Part of a small language model's weights: biases.
Each number is 200 + 30 x the weight over its row's rms, rounded and kept within 0 to 999. Layers, rows and columns count from 0. The size before them is the row's rms in percent of the matrix's.

# down: layer 8 MLP down (transposed), 1024x256, rms 0.111, rows 238-290, columns 192-255
# up: layer 8 MLP up, 1024x256, rms 0.089, rows 239-290, columns 192-255
down238,097,212,239,230,190,181,201,207,216,151,215,172,234,209,151,180,176,170,270,209,183,206,202,162,193,293,216,224,205,205,207,226,151,264,237,177,186,209,207,127,162,179,208,139,173,174,209,179,231,190,219,208,210,191,149,171,223,191,201,188,250,201,246,221,187
up239,091,210,265,173,241,242,159,197,220,218,202,216,113,176,188,233,222,224,187,193,205,236,232,164,184,169,261,251,158,195,234,208,208,223,204,201,176,202,243,195,177,235,205,221,216,196,192,177,211,206,193,183,184,142,211,189,197,247,237,211,199,204,197,173,180
down239,088,196,249,231,189,142,188,222,187,163,254,187,248,175,180,218,180,198,225,217,239,206,225,237,166,256,149,194,212,243,197,174,186,195,157,218,227,187,196,246,214,100,202,179,204,244,191,177,212,237,187,208,156,266,180,186,169,216,172,179,229,178,195,226,234
up240,105,208,222,235,167,272,184,204,162,136,227,195,208,216,224,195,201,213,208,168,207,249,205,194,148,180,243,248,196,248,217,224,241,183,188,164,244,188,185,97,186,154,262,181,207,218,155,175,230,263,258,230,185,195,149,218,197,236,203,252,196,166,196,173,270
down240,105,208,160,228,209,229,248,258,125,145,214,203,179,214,194,159,205,186,169,177,199,152,235,140,212,203,234,168,182,206,196,159,255,188,182,165,220,204,225,232,207,200,178,225,170,209,224,258,230,202,132,206,191,235,244,105,236,223,234,217,228,219,189,209,236
up241,100,187,188,230,220,234,209,225,205,174,203,230,185,221,157,168,189,144,184,218,207,220,260,151,249,225,200,167,234,223,141,221,181,201,151,214,206,179,186,151,244,224,148,180,189,137,233,171,198,210,214,211,203,224,181,192,195,160,201,179,213,208,218,223,241
down241,091,185,168,182,187,234,212,215,224,166,177,204,194,199,188,209,195,144,201,230,175,224,207,246,232,168,198,192,201,199,212,224,196,276,201,257,205,183,234,163,202,211,219,240,177,147,173,205,260,153,167,208,192,242,146,235,223,196,173,206,153,203,198,189,173
up242,097,185,267,163,217,228,173,240,145,180,209,211,210,192,211,238,186,236,217,216,216,260,162,252,182,185,190,185,232,193,194,225,248,175,192,151,202,197,242,207,183,157,227,226,166,211,192,193,188,170,214,217,231,212,210,193,211,215,151,197,172,180,180,175,237
down242,088,170,185,231,221,224,165,158,205,201,169,188,208,251,205,173,230,195,237,203,169,143,176,159,195,186,252,232,230,197,216,164,184,188,201,196,209,237,208,184,227,238,150,248,219,147,160,208,180,201,205,273,194,185,195,210,135,185,172,206,171,178,240,198,209
up243,101,248,157,128,191,186,206,228,229,107,229,211,175,220,220,215,163,176,204,166,115,209,218,183,196,201,184,185,183,150,216,180,201,163,181,232,229,181,209,223,199,211,219,245,210,197,198,223,191,235,176,204,182,187,195,214,221,270,203,153,272,248,207,206,221
down243,100,208,295,279,239,220,199,169,164,214,161,179,189,215,156,184,211,239,202,214,217,154,182,167,223,169,230,256,180,251,203,221,167,179,208,217,217,223,232,209,209,153,198,175,206,190,149,190,218,227,247,175,190,196,183,177,211,192,175,205,141,166,151,208,212
up244,098,227,249,200,183,201,167,188,260,186,162,200,212,223,221,203,267,203,179,223,188,243,200,200,183,189,197,167,185,175,169,193,135,260,142,254,209,192,249,167,190,186,194,177,238,241,194,159,249,188,252,202,141,188,190,216,232,161,214,208,205,178,163,151,182
down244,104,213,199,190,196,201,184,190,147,221,162,230,204,213,216,268,170,191,203,233,227,213,189,157,253,245,198,143,148,198,186,225,205,227,197,215,143,218,155,160,247,231,189,211,173,216,257,225,181,221,154,182,185,208,149,198,254,159,223,189,131,132,199,268,238
up245,099,201,186,196,166,245,212,253,171,198,171,207,175,158,206,214,190,182,166,187,225,243,211,223,205,199,215,176,156,260,223,191,160,243,234,230,167,152,218,207,192,176,234,230,174,172,239,186,207,140,215,212,249,216,179,206,222,210,207,236,200,193,216,215,184
down245,100,228,151,133,237,172,187,253,192,197,218,164,211,181,179,172,140,222,205,230,231,149,201,221,285,207,177,229,169,240,193,145,192,191,201,184,191,213,217,210,208,229,147,187,192,217,193,203,183,211,215,151,211,193,199,201,194,178,155,207,199,213,196,182,202
up246,105,184,206,164,196,204,207,224,179,198,215,184,206,166,187,217,232,228,163,198,208,176,249,207,153,183,154,218,159,156,207,222,240,157,192,211,198,213,200,223,223,205,148,222,207,150,205,212,182,191,190,223,137,216,163,146,205,178,244,165,185,255,183,197,226
down246,104,188,247,236,208,201,185,133,206,234,232,216,147,180,212,201,201,157,177,173,202,229,195,198,224,168,203,213,180,190,129,242,251,189,132,219,250,225,210,182,211,146,213,203,190,211,258,231,164,183,209,209,220,155,183,209,188,254,244,250,215,197,179,246,201
up247,098,254,182,217,172,185,221,137,205,119,202,164,188,199,174,148,204,216,207,183,204,219,191,200,171,226,197,198,194,236,216,213,301,192,214,163,156,220,192,218,181,168,196,194,211,209,204,237,189,158,153,166,161,189,201,171,237,213,236,150,205,203,193,200,196
down247,097,180,212,197,199,230,210,244,202,227,202,181,132,220,209,198,168,190,189,147,191,198,218,246,226,152,211,204,208,216,205,195,193,168,237,170,211,172,161,193,178,244,180,183,211,197,171,211,187,135,221,203,204,225,209,214,191,238,175,209,229,211,220,141,233
up248,104,216,223,176,179,241,226,183,209,179,207,195,194,213,206,243,172,208,184,192,199,187,145,136,179,237,185,131,197,218,269,150,167,178,217,202,183,196,195,233,179,195,204,166,189,215,247,156,196,200,214,182,267,213,265,207,164,168,207,168,186,160,193,163,238
down248,101,219,204,183,178,250,197,178,215,206,250,128,199,199,188,198,219,217,181,200,188,227,158,173,182,180,180,148,176,216,217,176,214,154,181,222,197,193,258,255,189,253,187,228,298,164,207,212,207,210,218,138,182,236,163,201,208,230,233,256,241,257,232,267,228
up249,098,196,174,230,189,159,191,176,214,238,164,225,170,135,160,188,188,204,198,213,254,193,214,215,244,232,236,274,268,159,215,213,191,197,205,155,195,185,210,187,168,201,250,231,149,277,231,195,231,194,208,162,193,203,178,239,188,182,176,215,177,185,247,128,175
down249,101,194,155,199,240,188,197,195,193,200,234,145,193,177,226,214,206,163,204,259,142,154,220,203,187,180,212,187,191,233,233,176,251,163,155,252,198,273,202,232,218,185,145,209,177,139,152,169,178,204,139,228,217,229,199,258,214,256,202,233,208,237,193,200,227
up250,099,189,266,246,186,184,181,202,245,241,205,159,244,156,249,222,244,208,243,191,217,241,206,230,200,183,258,178,174,205,230,175,171,199,218,195,173,164,223,210,250,203,142,180,150,159,235,224,212,219,202,219,182,202,194,147,200,239,230,162,216,234,238,233,244
down250,096,161,186,207,204,204,159,198,145,164,217,206,214,236,221,217,199,159,243,165,211,101,177,191,174,250,200,203,220,202,216,161,240,252,228,163,216,233,270,187,177,192,206,205,172,229,185,205,198,174,182,187,156,155,198,235,192,177,219,160,237,200,212,232,187
up251,098,222,193,250,216,202,271,206,230,165,144,178,208,179,171,215,213,186,208,189,224,241,182,223,177,231,213,172,258,223,225,198,210,178,240,161,214,178,187,187,203,251,168,171,256,218,185,149,151,204,206,270,243,188,204,234,165,205,161,203,216,203,231,217,168
down251,089,162,263,266,243,167,182,276,207,198,226,192,209,202,209,166,259,216,242,201,176,193,251,216,202,181,178,247,132,224,188,195,140,161,185,280,155,166,198,184,215,185,190,158,135,223,166,209,130,189,205,202,184,176,209,205,171,215,169,191,223,212,179,210,214
up252,096,230,192,177,188,228,171,209,147,109,177,208,145,198,162,260,183,229,170,202,164,263,198,186,226,216,216,186,151,211,191,229,189,226,161,139,207,204,179,240,236,158,225,208,171,168,241,113,210,207,227,227,163,193,214,228,179,203,158,205,159,177,182,218,178
down252,096,208,169,223,162,149,121,199,182,188,246,167,176,178,194,182,206,217,217,190,137,257,155,195,161,229,225,206,196,188,183,177,247,184,191,189,182,137,179,162,248,178,145,163,189,213,191,220,232,206,192,188,235,177,194,231,191,204,247,156,180,212,213,155,217
up253,096,199,230,168,222,148,224,224,245,176,239,224,246,191,170,168,181,192,222,213,147,204,196,204,125,208,218,241,194,204,240,215,291,186,222,201,198,254,199,302,200,222,230,207,235,213,188,202,180,178,172,192,183,178,138,187,232,216,177,176,208,215,173,252,273
down253,099,208,221,183,189,175,285,228,194,207,213,196,240,223,261,182,183,177,229,207,219,161,182,194,185,160,239,164,189,223,197,184,224,232,243,211,245,217,172,154,194,192,184,176,227,218,236,238,148,240,204,237,228,183,132,212,181,197,199,210,170,228,211,189,157
up254,093,132,185,166,204,193,166,222,210,188,226,218,254,183,187,199,204,179,256,227,236,171,236,203,192,238,185,168,195,201,199,193,201,210,208,227,258,230,180,188,151,227,193,164,226,218,229,215,256,155,127,213,180,189,191,226,149,203,209,156,241,198,228,191,244
down254,095,247,183,185,205,167,199,212,150,201,169,168,218,208,182,181,194,222,214,238,168,273,135,196,243,175,224,220,195,246,211,190,185,214,220,157,130,206,268,209,233,193,196,201,193,171,223,207,182,230,214,221,150,204,208,237,182,225,181,182,180,221,241,188,136
up255,108,166,191,213,169,240,154,159,226,251,272,204,220,213,200,238,190,213,280,178,213,150,254,203,161,180,205,235,173,198,227,169,212,180,192,231,191,205,220,209,197,165,215,234,203,167,218,173,180,214,175,221,204,156,185,257,219,186,226,218,245,240,147,178,185
down255,107,226,232,213,229,178,224,180,200,231,203,224,134,207,238,228,204,241,139,158,195,208,199,188,156,202,151,174,193,204,172,229,124,223,234,190,182,204,168,279,150,164,188,257,181,209,217,228,188,220,200,266,212,190,211,161,221,247,202,205,198,170,188,196,242
up256,100,187,239,168,257,223,181,184,195,213,151,198,186,150,162,203,244,154,200,210,229,171,204,136,189,149,233,199,209,218,218,231,200,180,177,219,216,205,176,197,148,245,183,158,222,154,159,206,220,191,159,190,243,220,240,194,200,232,210,162,205,192,216,214,210
down256,103,235,230,208,206,211,170,211,194,265,192,176,192,159,198,163,225,173,219,174,157,261,127,189,179,212,207,187,185,203,163,209,220,194,227,154,204,178,152,191,211,208,148,208,229,259,199,203,231,224,201,269,208,217,165,193,175,217,185,245,215,230,194,155,193
up257,099,180,156,193,193,265,186,266,250,208,144,165,218,205,148,206,187,218,208,174,194,158,193,260,206,243,146,183,198,212,221,162,235,155,201,185,181,243,208,223,141,152,208,236,198,153,170,168,204,202,176,218,226,212,168,228,169,181,175,265,191,186,210,155,191
down257,100,228,219,217,218,210,182,212,190,200,206,188,203,190,252,227,191,178,237,172,230,169,221,195,229,146,212,231,282,204,211,134,199,181,178,224,214,194,249,276,201,205,124,213,212,219,204,191,181,171,196,191,161,184,204,266,202,199,258,177,157,270,199,189,235
up258,107,181,199,215,154,200,228,219,230,188,226,216,218,223,193,166,181,211,251,243,224,204,196,121,220,219,218,185,182,182,228,197,216,196,195,239,192,213,203,216,191,227,218,160,229,233,195,233,190,172,179,230,156,198,193,160,186,228,197,158,118,209,258,202,177
down258,106,262,187,219,268,181,261,229,211,182,204,150,185,220,196,186,190,179,229,170,184,223,196,232,175,240,141,185,202,222,222,221,170,178,228,179,219,182,219,169,222,193,207,232,171,152,237,167,214,210,180,240,220,139,193,196,249,205,174,166,240,182,169,212,164
up259,103,262,189,193,214,227,156,178,186,199,235,189,176,181,227,192,165,176,177,226,187,250,226,212,251,195,180,200,234,221,204,188,251,214,195,155,182,138,194,223,237,196,185,213,189,213,159,157,185,205,200,200,201,173,139,191,217,206,252,212,195,249,220,196,196
down259,103,158,209,239,184,172,210,167,215,195,154,221,200,137,219,175,164,209,248,185,175,181,207,218,191,235,202,230,166,202,221,206,249,165,143,211,218,176,166,219,145,261,257,167,213,184,217,227,169,182,168,203,156,183,198,201,130,194,191,215,211,172,191,199,233
up260,094,212,247,145,205,218,178,193,189,157,214,240,256,151,207,227,153,260,182,123,189,160,245,223,187,169,165,249,216,159,223,200,230,186,203,241,153,183,188,163,252,177,171,211,133,173,172,213,194,158,178,182,176,208,189,212,208,241,238,208,227,272,244,197,212
down260,094,220,208,203,247,182,134,147,201,172,188,155,220,226,230,173,261,141,189,203,233,232,170,134,214,191,197,202,206,227,151,205,209,181,231,226,203,200,192,190,170,217,226,106,209,198,241,168,191,228,205,179,159,182,205,241,255,208,239,205,176,220,177,253,184
up261,090,154,198,184,256,234,169,242,228,189,210,187,183,229,153,159,226,243,191,218,172,237,179,227,236,166,165,235,205,126,272,186,146,184,155,211,185,205,203,204,216,235,156,181,188,173,195,186,174,213,216,232,185,189,165,227,257,257,184,210,214,207,201,252,206
down261,093,227,147,225,166,229,187,182,187,172,165,220,189,239,217,203,197,218,187,198,210,224,210,165,190,122,225,185,174,200,173,187,225,134,208,217,214,219,217,193,225,189,272,219,211,233,231,207,209,178,191,205,166,154,222,225,195,223,264,196,169,159,136,136,243
up262,096,158,244,234,211,176,147,196,170,222,210,206,243,167,232,193,150,222,263,178,126,179,249,218,165,245,199,246,206,215,196,237,149,205,222,201,208,244,157,188,218,149,225,211,188,194,176,166,254,191,197,151,170,205,177,243,214,247,189,138,190,199,169,148,221
down262,100,235,193,202,200,170,226,143,222,203,197,188,199,191,199,238,214,220,168,173,220,193,249,192,191,187,161,219,238,138,216,246,213,196,230,204,171,174,148,215,224,221,226,269,218,172,188,194,195,219,194,190,181,159,148,216,186,235,231,181,201,209,223,185,199
up263,099,249,229,201,207,174,240,228,190,192,170,223,226,219,239,168,188,187,163,246,202,246,179,186,160,214,191,180,190,189,188,203,194,228,274,233,216,176,228,176,185,179,185,208,230,159,197,160,213,150,177,198,157,194,192,250,200,203,211,226,199,147,234,225,187
down263,096,203,197,170,219,218,249,199,213,210,195,199,196,147,206,209,231,155,240,184,231,218,164,206,216,196,259,148,228,229,241,202,163,159,187,221,176,275,134,215,200,179,192,211,197,196,183,199,191,193,178,233,196,192,169,176,260,226,213,148,170,197,199,132,211
up264,104,148,175,162,179,183,223,201,260,201,169,127,215,186,246,251,174,211,174,233,160,203,174,231,196,207,241,249,223,211,193,197,173,225,198,170,236,198,207,206,178,140,177,198,238,230,194,232,232,191,172,152,212,231,230,169,194,223,178,160,191,140,243,235,185
down264,108,121,251,180,212,245,180,201,230,216,214,157,201,210,238,205,205,191,241,179,194,234,250,203,170,157,201,235,192,198,177,238,156,149,153,255,166,240,216,195,213,151,183,210,244,180,219,230,209,232,259,202,191,212,155,222,180,177,197,226,184,249,203,255,202
up265,104,238,215,175,187,221,199,228,202,163,239,154,218,183,215,195,200,155,144,189,200,193,213,215,194,185,207,212,200,233,202,241,178,207,172,156,225,228,185,203,238,162,190,207,233,182,168,228,208,195,191,201,222,160,134,148,201,194,191,161,213,258,166,263,230
down265,101,209,246,214,166,222,171,154,249,163,201,206,205,177,134,211,214,185,176,226,187,196,202,154,201,184,209,216,258,191,226,213,249,193,192,193,184,208,232,230,210,190,198,217,195,208,184,192,224,211,179,210,218,225,155,160,226,226,226,199,191,206,183,195,197
up266,102,217,213,232,203,181,175,173,179,253,206,231,230,234,192,208,216,184,177,178,238,198,244,143,216,165,145,210,248,191,187,214,192,228,155,176,140,213,209,157,185,185,194,134,149,134,222,205,189,220,172,224,166,215,231,221,222,199,214,196,234,183,205,212,247
down266,093,213,225,168,232,224,216,201,165,186,179,195,205,178,183,184,165,244,134,170,223,168,183,202,204,183,170,194,218,155,198,265,257,196,209,236,207,213,193,216,172,189,157,228,222,190,192,222,139,182,186,208,176,247,164,152,217,193,200,161,251,229,203,178,162
up267,097,195,204,246,213,164,164,240,194,210,235,186,215,196,175,173,184,199,203,172,225,268,188,201,228,205,212,194,187,219,179,161,206,192,185,163,203,136,208,200,217,176,161,196,136,208,175,182,237,208,171,243,229,244,168,228,159,195,212,215,169,177,216,269,180
down267,099,213,236,214,181,210,215,220,190,205,165,226,198,221,264,176,198,253,222,184,197,188,175,191,164,231,154,202,187,202,234,182,208,218,213,234,209,231,235,225,259,212,188,198,228,199,199,222,253,214,165,248,206,210,219,182,227,266,222,180,148,164,213,196,167
up268,102,198,254,217,193,236,235,187,182,230,242,226,285,225,149,187,205,233,217,229,182,217,234,192,177,215,229,214,246,224,191,246,187,214,192,211,200,172,221,239,136,188,190,169,186,233,164,151,205,170,185,188,144,231,218,158,209,217,217,198,206,184,169,184,217
down268,110,212,166,203,201,207,189,235,251,176,208,245,233,192,228,191,228,235,178,202,195,166,205,164,203,201,177,238,173,222,208,220,189,189,259,178,175,212,210,219,239,194,164,125,233,246,221,230,145,188,232,222,182,200,191,194,167,217,137,185,160,174,221,183,182
up269,097,229,209,186,259,174,236,220,222,202,167,246,190,154,196,189,168,203,222,180,171,163,146,155,194,166,157,213,192,193,202,229,151,193,182,228,211,183,191,189,177,163,197,150,204,169,221,149,181,202,211,197,234,241,177,219,290,191,263,247,131,222,212,221,220
down269,094,140,186,235,186,209,214,162,222,204,178,209,267,202,192,202,251,266,160,200,149,262,225,187,266,196,212,190,209,202,255,187,250,205,214,162,168,239,195,170,266,232,221,183,145,239,210,228,216,201,233,170,179,239,197,178,186,206,219,213,184,128,196,204,293
up270,092,209,191,188,170,206,193,155,249,150,209,170,209,174,302,179,167,232,236,225,175,194,242,235,148,201,165,183,190,228,203,266,170,211,215,251,194,208,182,186,206,154,166,155,207,236,187,199,211,172,216,239,204,166,222,223,225,207,199,213,202,184,255,160,208
down270,092,173,232,215,223,236,200,220,179,240,167,226,233,244,150,212,172,215,248,202,193,175,212,123,223,138,191,218,253,220,228,230,178,134,144,167,208,190,215,213,218,219,184,230,226,229,196,163,201,185,190,220,180,192,188,214,201,195,162,196,183,151,191,189,195
up271,099,173,243,220,210,187,191,245,203,206,253,211,197,208,122,248,212,211,192,218,229,190,224,167,208,159,200,246,192,187,169,222,157,198,167,216,184,147,242,207,224,215,210,170,247,155,215,219,167,213,172,207,216,194,214,232,219,220,245,135,184,140,174,245,173
down271,092,243,208,228,190,150,151,194,241,222,203,209,193,206,232,210,148,207,245,159,236,231,170,226,247,170,256,227,166,213,213,211,190,210,186,187,188,265,204,152,236,217,229,197,207,248,188,205,161,193,224,204,191,227,194,146,222,249,215,231,187,168,161,166,203
up272,095,212,174,227,175,205,177,199,165,180,224,203,237,193,194,219,195,184,234,220,218,154,170,262,237,184,199,205,226,241,161,145,199,270,207,216,181,249,201,205,193,187,167,192,155,222,184,239,211,224,213,252,197,178,271,179,176,205,176,214,185,197,164,196,171
down272,096,192,207,153,241,194,154,167,222,253,241,198,186,165,268,162,167,174,211,224,197,246,195,147,190,190,163,184,214,255,195,251,221,255,167,190,238,202,173,193,195,194,199,215,250,216,187,148,176,168,191,156,208,228,155,161,210,198,212,195,187,165,206,191,230
up273,107,212,218,181,212,208,235,168,234,232,186,203,224,222,244,196,237,134,184,227,223,234,230,167,214,180,184,187,217,226,198,220,162,207,197,207,194,136,257,209,241,167,215,220,130,201,193,220,222,204,169,240,167,193,234,197,186,142,225,180,223,209,227,220,196
down273,108,197,193,251,211,215,224,177,168,138,169,228,188,162,180,194,149,228,215,142,219,191,201,223,191,211,193,136,151,207,177,167,215,210,219,211,185,167,223,212,247,189,193,216,269,203,153,226,166,220,229,193,161,226,225,195,168,191,224,181,226,250,194,213,174
up274,101,216,194,226,220,187,204,170,208,224,180,258,260,169,187,234,198,130,245,187,199,245,183,212,213,145,228,209,203,205,222,217,206,198,253,223,197,206,247,182,207,148,235,224,216,186,197,214,203,160,185,148,189,214,238,239,162,198,250,225,223,187,208,203,215
down274,113,203,200,238,160,153,112,225,210,151,205,206,191,201,180,186,211,206,232,209,216,249,161,200,176,180,230,235,219,244,186,295,155,190,192,212,239,197,223,228,196,203,246,229,191,203,174,186,192,193,160,225,182,217,172,233,205,180,211,164,191,212,236,232,156
up275,099,222,154,278,245,153,206,166,192,126,181,213,180,202,218,197,218,251,195,173,211,289,189,210,199,201,161,180,152,150,247,190,197,206,161,185,195,194,223,226,226,165,213,176,146,135,205,181,193,170,191,226,195,159,203,180,239,184,188,230,173,178,183,170,199
down275,109,312,207,174,197,207,189,165,186,241,221,230,162,198,173,223,182,211,211,188,167,217,206,216,194,144,208,253,212,155,169,160,216,174,182,227,168,192,198,202,218,258,193,259,141,205,173,158,180,165,212,169,215,222,218,239,247,161,196,180,147,179,178,209,204
up276,108,212,169,180,208,239,232,219,274,185,223,256,187,193,225,216,151,178,173,191,186,181,216,227,206,212,166,197,222,188,233,168,192,172,129,199,213,238,196,196,232,261,184,243,206,229,213,207,239,263,181,165,214,231,224,162,202,253,192,174,216,187,259,180,189
down276,108,276,204,207,211,206,182,176,132,208,172,155,194,186,160,203,195,209,222,213,219,186,221,228,199,193,212,222,264,195,233,200,194,185,185,196,261,216,211,183,168,179,206,170,176,180,221,170,154,175,200,221,105,231,229,212,204,215,213,171,167,172,205,240,177
up277,092,169,200,188,171,194,164,234,226,214,191,187,250,206,152,227,212,201,209,206,180,180,198,274,180,246,153,189,178,212,217,185,147,277,209,199,239,207,141,232,235,158,188,224,210,221,210,187,239,204,179,180,131,157,181,217,165,211,205,204,188,179,153,165,271
down277,088,197,154,216,219,220,205,192,168,276,201,158,245,196,275,228,222,194,232,222,179,201,210,213,245,160,244,156,154,154,203,231,219,184,179,235,164,208,252,150,177,247,186,151,160,214,178,245,186,209,217,213,235,230,213,217,180,182,165,249,164,167,184,149,155
up278,102,213,223,203,192,193,195,245,186,224,158,196,209,208,181,255,211,206,225,211,200,229,222,226,196,218,148,218,252,169,161,210,232,157,210,183,232,195,217,153,197,248,132,146,212,202,184,147,178,220,245,170,234,169,175,227,224,174,170,221,192,154,204,193,211
down278,106,204,167,218,225,202,195,157,194,203,249,232,219,175,179,207,210,221,188,175,150,207,265,222,110,205,218,188,174,235,177,199,248,220,180,229,216,222,193,175,204,210,233,208,239,193,238,189,204,158,199,185,161,223,200,185,213,224,216,205,209,194,223,270,212
up279,100,217,222,177,170,238,247,191,202,138,223,219,130,171,186,150,161,210,226,191,221,173,190,180,198,195,214,135,246,255,260,172,177,173,173,174,228,210,194,224,238,207,241,205,218,264,160,147,193,191,189,209,193,176,225,229,206,221,165,218,226,194,242,245,183
down279,100,155,175,217,177,185,227,235,212,171,164,192,192,195,188,164,230,196,199,217,154,155,172,191,217,180,246,163,212,185,168,206,208,200,224,184,143,186,221,202,244,193,195,223,218,195,234,167,228,175,254,232,203,178,219,181,202,194,237,213,175,242,179,209,200
up280,101,220,147,262,257,165,167,171,141,171,181,209,222,265,196,223,221,199,225,224,164,179,176,169,197,135,213,230,200,190,196,198,218,178,216,208,204,209,232,232,211,232,210,196,167,141,212,207,204,198,184,220,192,184,181,231,205,171,179,209,216,165,189,219,191
down280,098,227,285,170,198,211,154,153,142,159,233,203,197,173,158,160,194,163,157,185,207,238,167,215,253,185,231,173,203,188,143,223,250,217,229,228,196,267,236,181,197,186,201,134,208,205,207,204,178,233,135,159,206,222,171,225,221,199,253,224,198,192,211,190,198
up281,107,231,205,141,220,229,233,150,207,198,191,175,147,224,190,194,184,192,182,265,154,182,195,168,211,224,206,183,153,225,147,178,168,208,178,208,182,143,190,262,171,173,210,214,193,195,203,217,176,202,229,175,146,232,259,197,159,221,159,222,234,220,185,206,223
down281,107,267,237,185,148,195,205,206,190,238,231,229,198,245,223,174,163,240,194,201,215,241,154,190,192,174,180,217,202,217,158,171,190,180,178,188,204,198,252,232,222,218,228,197,212,206,204,176,172,244,165,201,173,181,142,152,211,220,214,231,187,209,214,249,162
up282,104,151,209,201,199,227,181,201,236,182,191,231,147,190,120,180,208,158,191,210,191,191,249,212,205,185,208,265,192,211,188,223,256,211,197,205,159,193,198,181,155,241,186,221,137,212,220,185,206,254,224,177,222,163,194,213,208,210,201,176,220,186,180,182,193
down282,108,190,185,202,224,206,177,207,200,196,139,206,173,223,197,137,235,190,170,165,239,171,237,194,213,168,193,194,202,202,186,178,226,208,211,183,241,214,203,254,193,258,187,235,207,165,161,217,166,236,219,184,137,214,178,216,173,223,193,173,193,211,182,206,188
up283,098,203,181,152,153,209,250,178,179,163,210,216,197,212,198,276,233,188,198,227,213,178,209,229,242,201,167,148,225,183,162,163,164,229,230,197,161,193,206,164,257,196,256,221,178,236,173,214,164,133,183,172,198,146,213,191,225,183,235,189,243,178,270,221,170
down283,096,160,238,232,203,230,150,228,185,180,201,180,218,226,164,184,181,186,188,205,202,222,220,234,138,191,237,266,172,232,200,174,249,169,167,226,205,145,216,200,113,174,226,193,168,179,149,178,217,188,238,152,179,248,209,247,177,242,212,187,180,190,150,219,195
up284,103,231,195,190,180,204,199,183,161,168,223,150,220,182,126,171,192,234,187,144,169,183,233,183,202,167,182,164,155,222,224,199,201,207,187,166,245,247,195,230,142,174,190,174,217,184,153,115,207,219,232,212,235,233,168,237,200,185,231,181,226,246,201,198,235
down284,101,216,232,206,238,204,219,203,214,219,174,206,197,144,230,211,190,152,196,186,226,143,180,172,233,174,188,154,251,176,167,208,144,258,229,258,202,175,217,249,196,187,196,178,168,202,155,290,201,239,204,173,156,225,204,157,242,223,216,207,179,185,188,244,239
up285,104,231,244,242,161,199,195,175,247,162,220,285,225,216,211,218,144,208,178,192,198,207,189,168,195,238,221,210,213,195,253,179,255,190,207,200,224,208,206,226,222,223,199,186,157,190,189,152,271,221,222,228,211,176,219,220,199,191,231,178,151,221,156,245,224
down285,100,234,248,208,199,192,172,203,151,235,201,179,218,204,160,186,254,187,184,218,238,142,228,168,206,186,243,191,231,227,216,186,213,187,219,180,196,132,166,175,220,203,216,226,206,246,137,174,166,146,137,196,241,269,205,203,177,242,194,224,200,211,201,156,221
up286,102,196,209,142,181,256,182,264,215,230,203,222,210,204,194,212,204,202,194,187,263,248,202,141,217,185,219,189,198,183,208,253,196,215,178,241,204,163,228,198,256,195,191,181,241,178,171,154,267,165,189,213,158,173,206,229,195,258,225,236,204,227,256,205,199
down286,092,201,221,204,191,202,228,182,253,228,201,193,218,265,176,207,248,219,173,214,193,202,188,198,174,263,252,197,169,183,203,201,196,158,176,155,186,262,219,184,194,219,177,197,170,213,229,209,214,172,173,245,196,237,170,212,203,182,139,219,210,209,221,176,224
up287,095,157,220,224,249,173,230,151,155,208,177,256,176,178,216,227,200,223,211,219,186,188,220,198,186,209,236,236,199,206,235,225,171,205,310,188,219,210,193,225,196,218,192,158,155,162,202,183,244,252,158,200,186,262,223,202,161,172,211,191,186,175,212,185,166
down287,096,192,117,211,204,176,223,220,231,162,197,206,228,185,222,204,202,155,222,241,129,214,167,151,206,241,190,182,260,211,202,203,185,174,186,186,241,232,151,252,209,241,171,232,238,188,214,181,185,212,210,187,185,223,248,194,175,214,188,205,191,170,196,238,240
up288,095,219,192,155,236,260,269,193,211,137,181,171,210,174,189,191,195,188,169,213,213,181,199,191,195,214,212,190,197,208,184,186,238,189,189,187,220,207,235,190,207,243,203,157,162,157,215,213,191,135,150,224,205,162,194,226,214,182,250,192,193,217,153,214,234
down288,097,217,172,195,178,194,193,203,164,230,240,219,171,173,228,206,189,180,193,183,194,228,193,173,250,176,198,251,146,144,239,183,174,182,214,195,173,184,151,257,141,182,217,214,230,192,170,191,234,223,196,231,233,138,214,206,235,192,214,179,187,181,225,262,208
up289,104,175,203,215,155,163,219,172,187,231,223,191,232,195,217,211,221,202,230,202,204,216,220,179,188,247,186,213,223,232,244,185,246,132,220,214,187,189,191,213,210,209,181,195,222,211,192,189,166,191,262,207,199,208,138,214,208,225,185,160,141,217,218,207,247
down289,120,177,214,170,188,150,216,234,188,210,214,146,198,194,211,204,201,208,206,229,230,182,197,186,195,206,209,210,135,195,235,182,202,199,200,238,188,229,169,249,201,166,234,185,250,251,161,182,208,176,204,188,240,215,158,231,174,210,142,177,284,208,177,219,177
up290,098,158,198,225,222,204,191,187,208,165,183,137,216,249,209,190,156,190,192,231,196,236,201,252,198,234,146,187,186,215,204,225,225,193,192,125,166,209,202,176,226,214,217,176,193,176,206,168,159,179,211,203,216,164,253,224,237,185,234,218,166,264,248,217,271
down290,095,209,166,212,235,188,186,219,156,241,181,198,227,219,219,203,192,185,246,192,138,204,129,229,175,205,187,163,211,207,231,167,175,219,245,200,216,219,188,170,192,262,187,203,199,222,179,217,209,232,182,204,169,212,169,186,199,231,183,152,215,205,169,211,115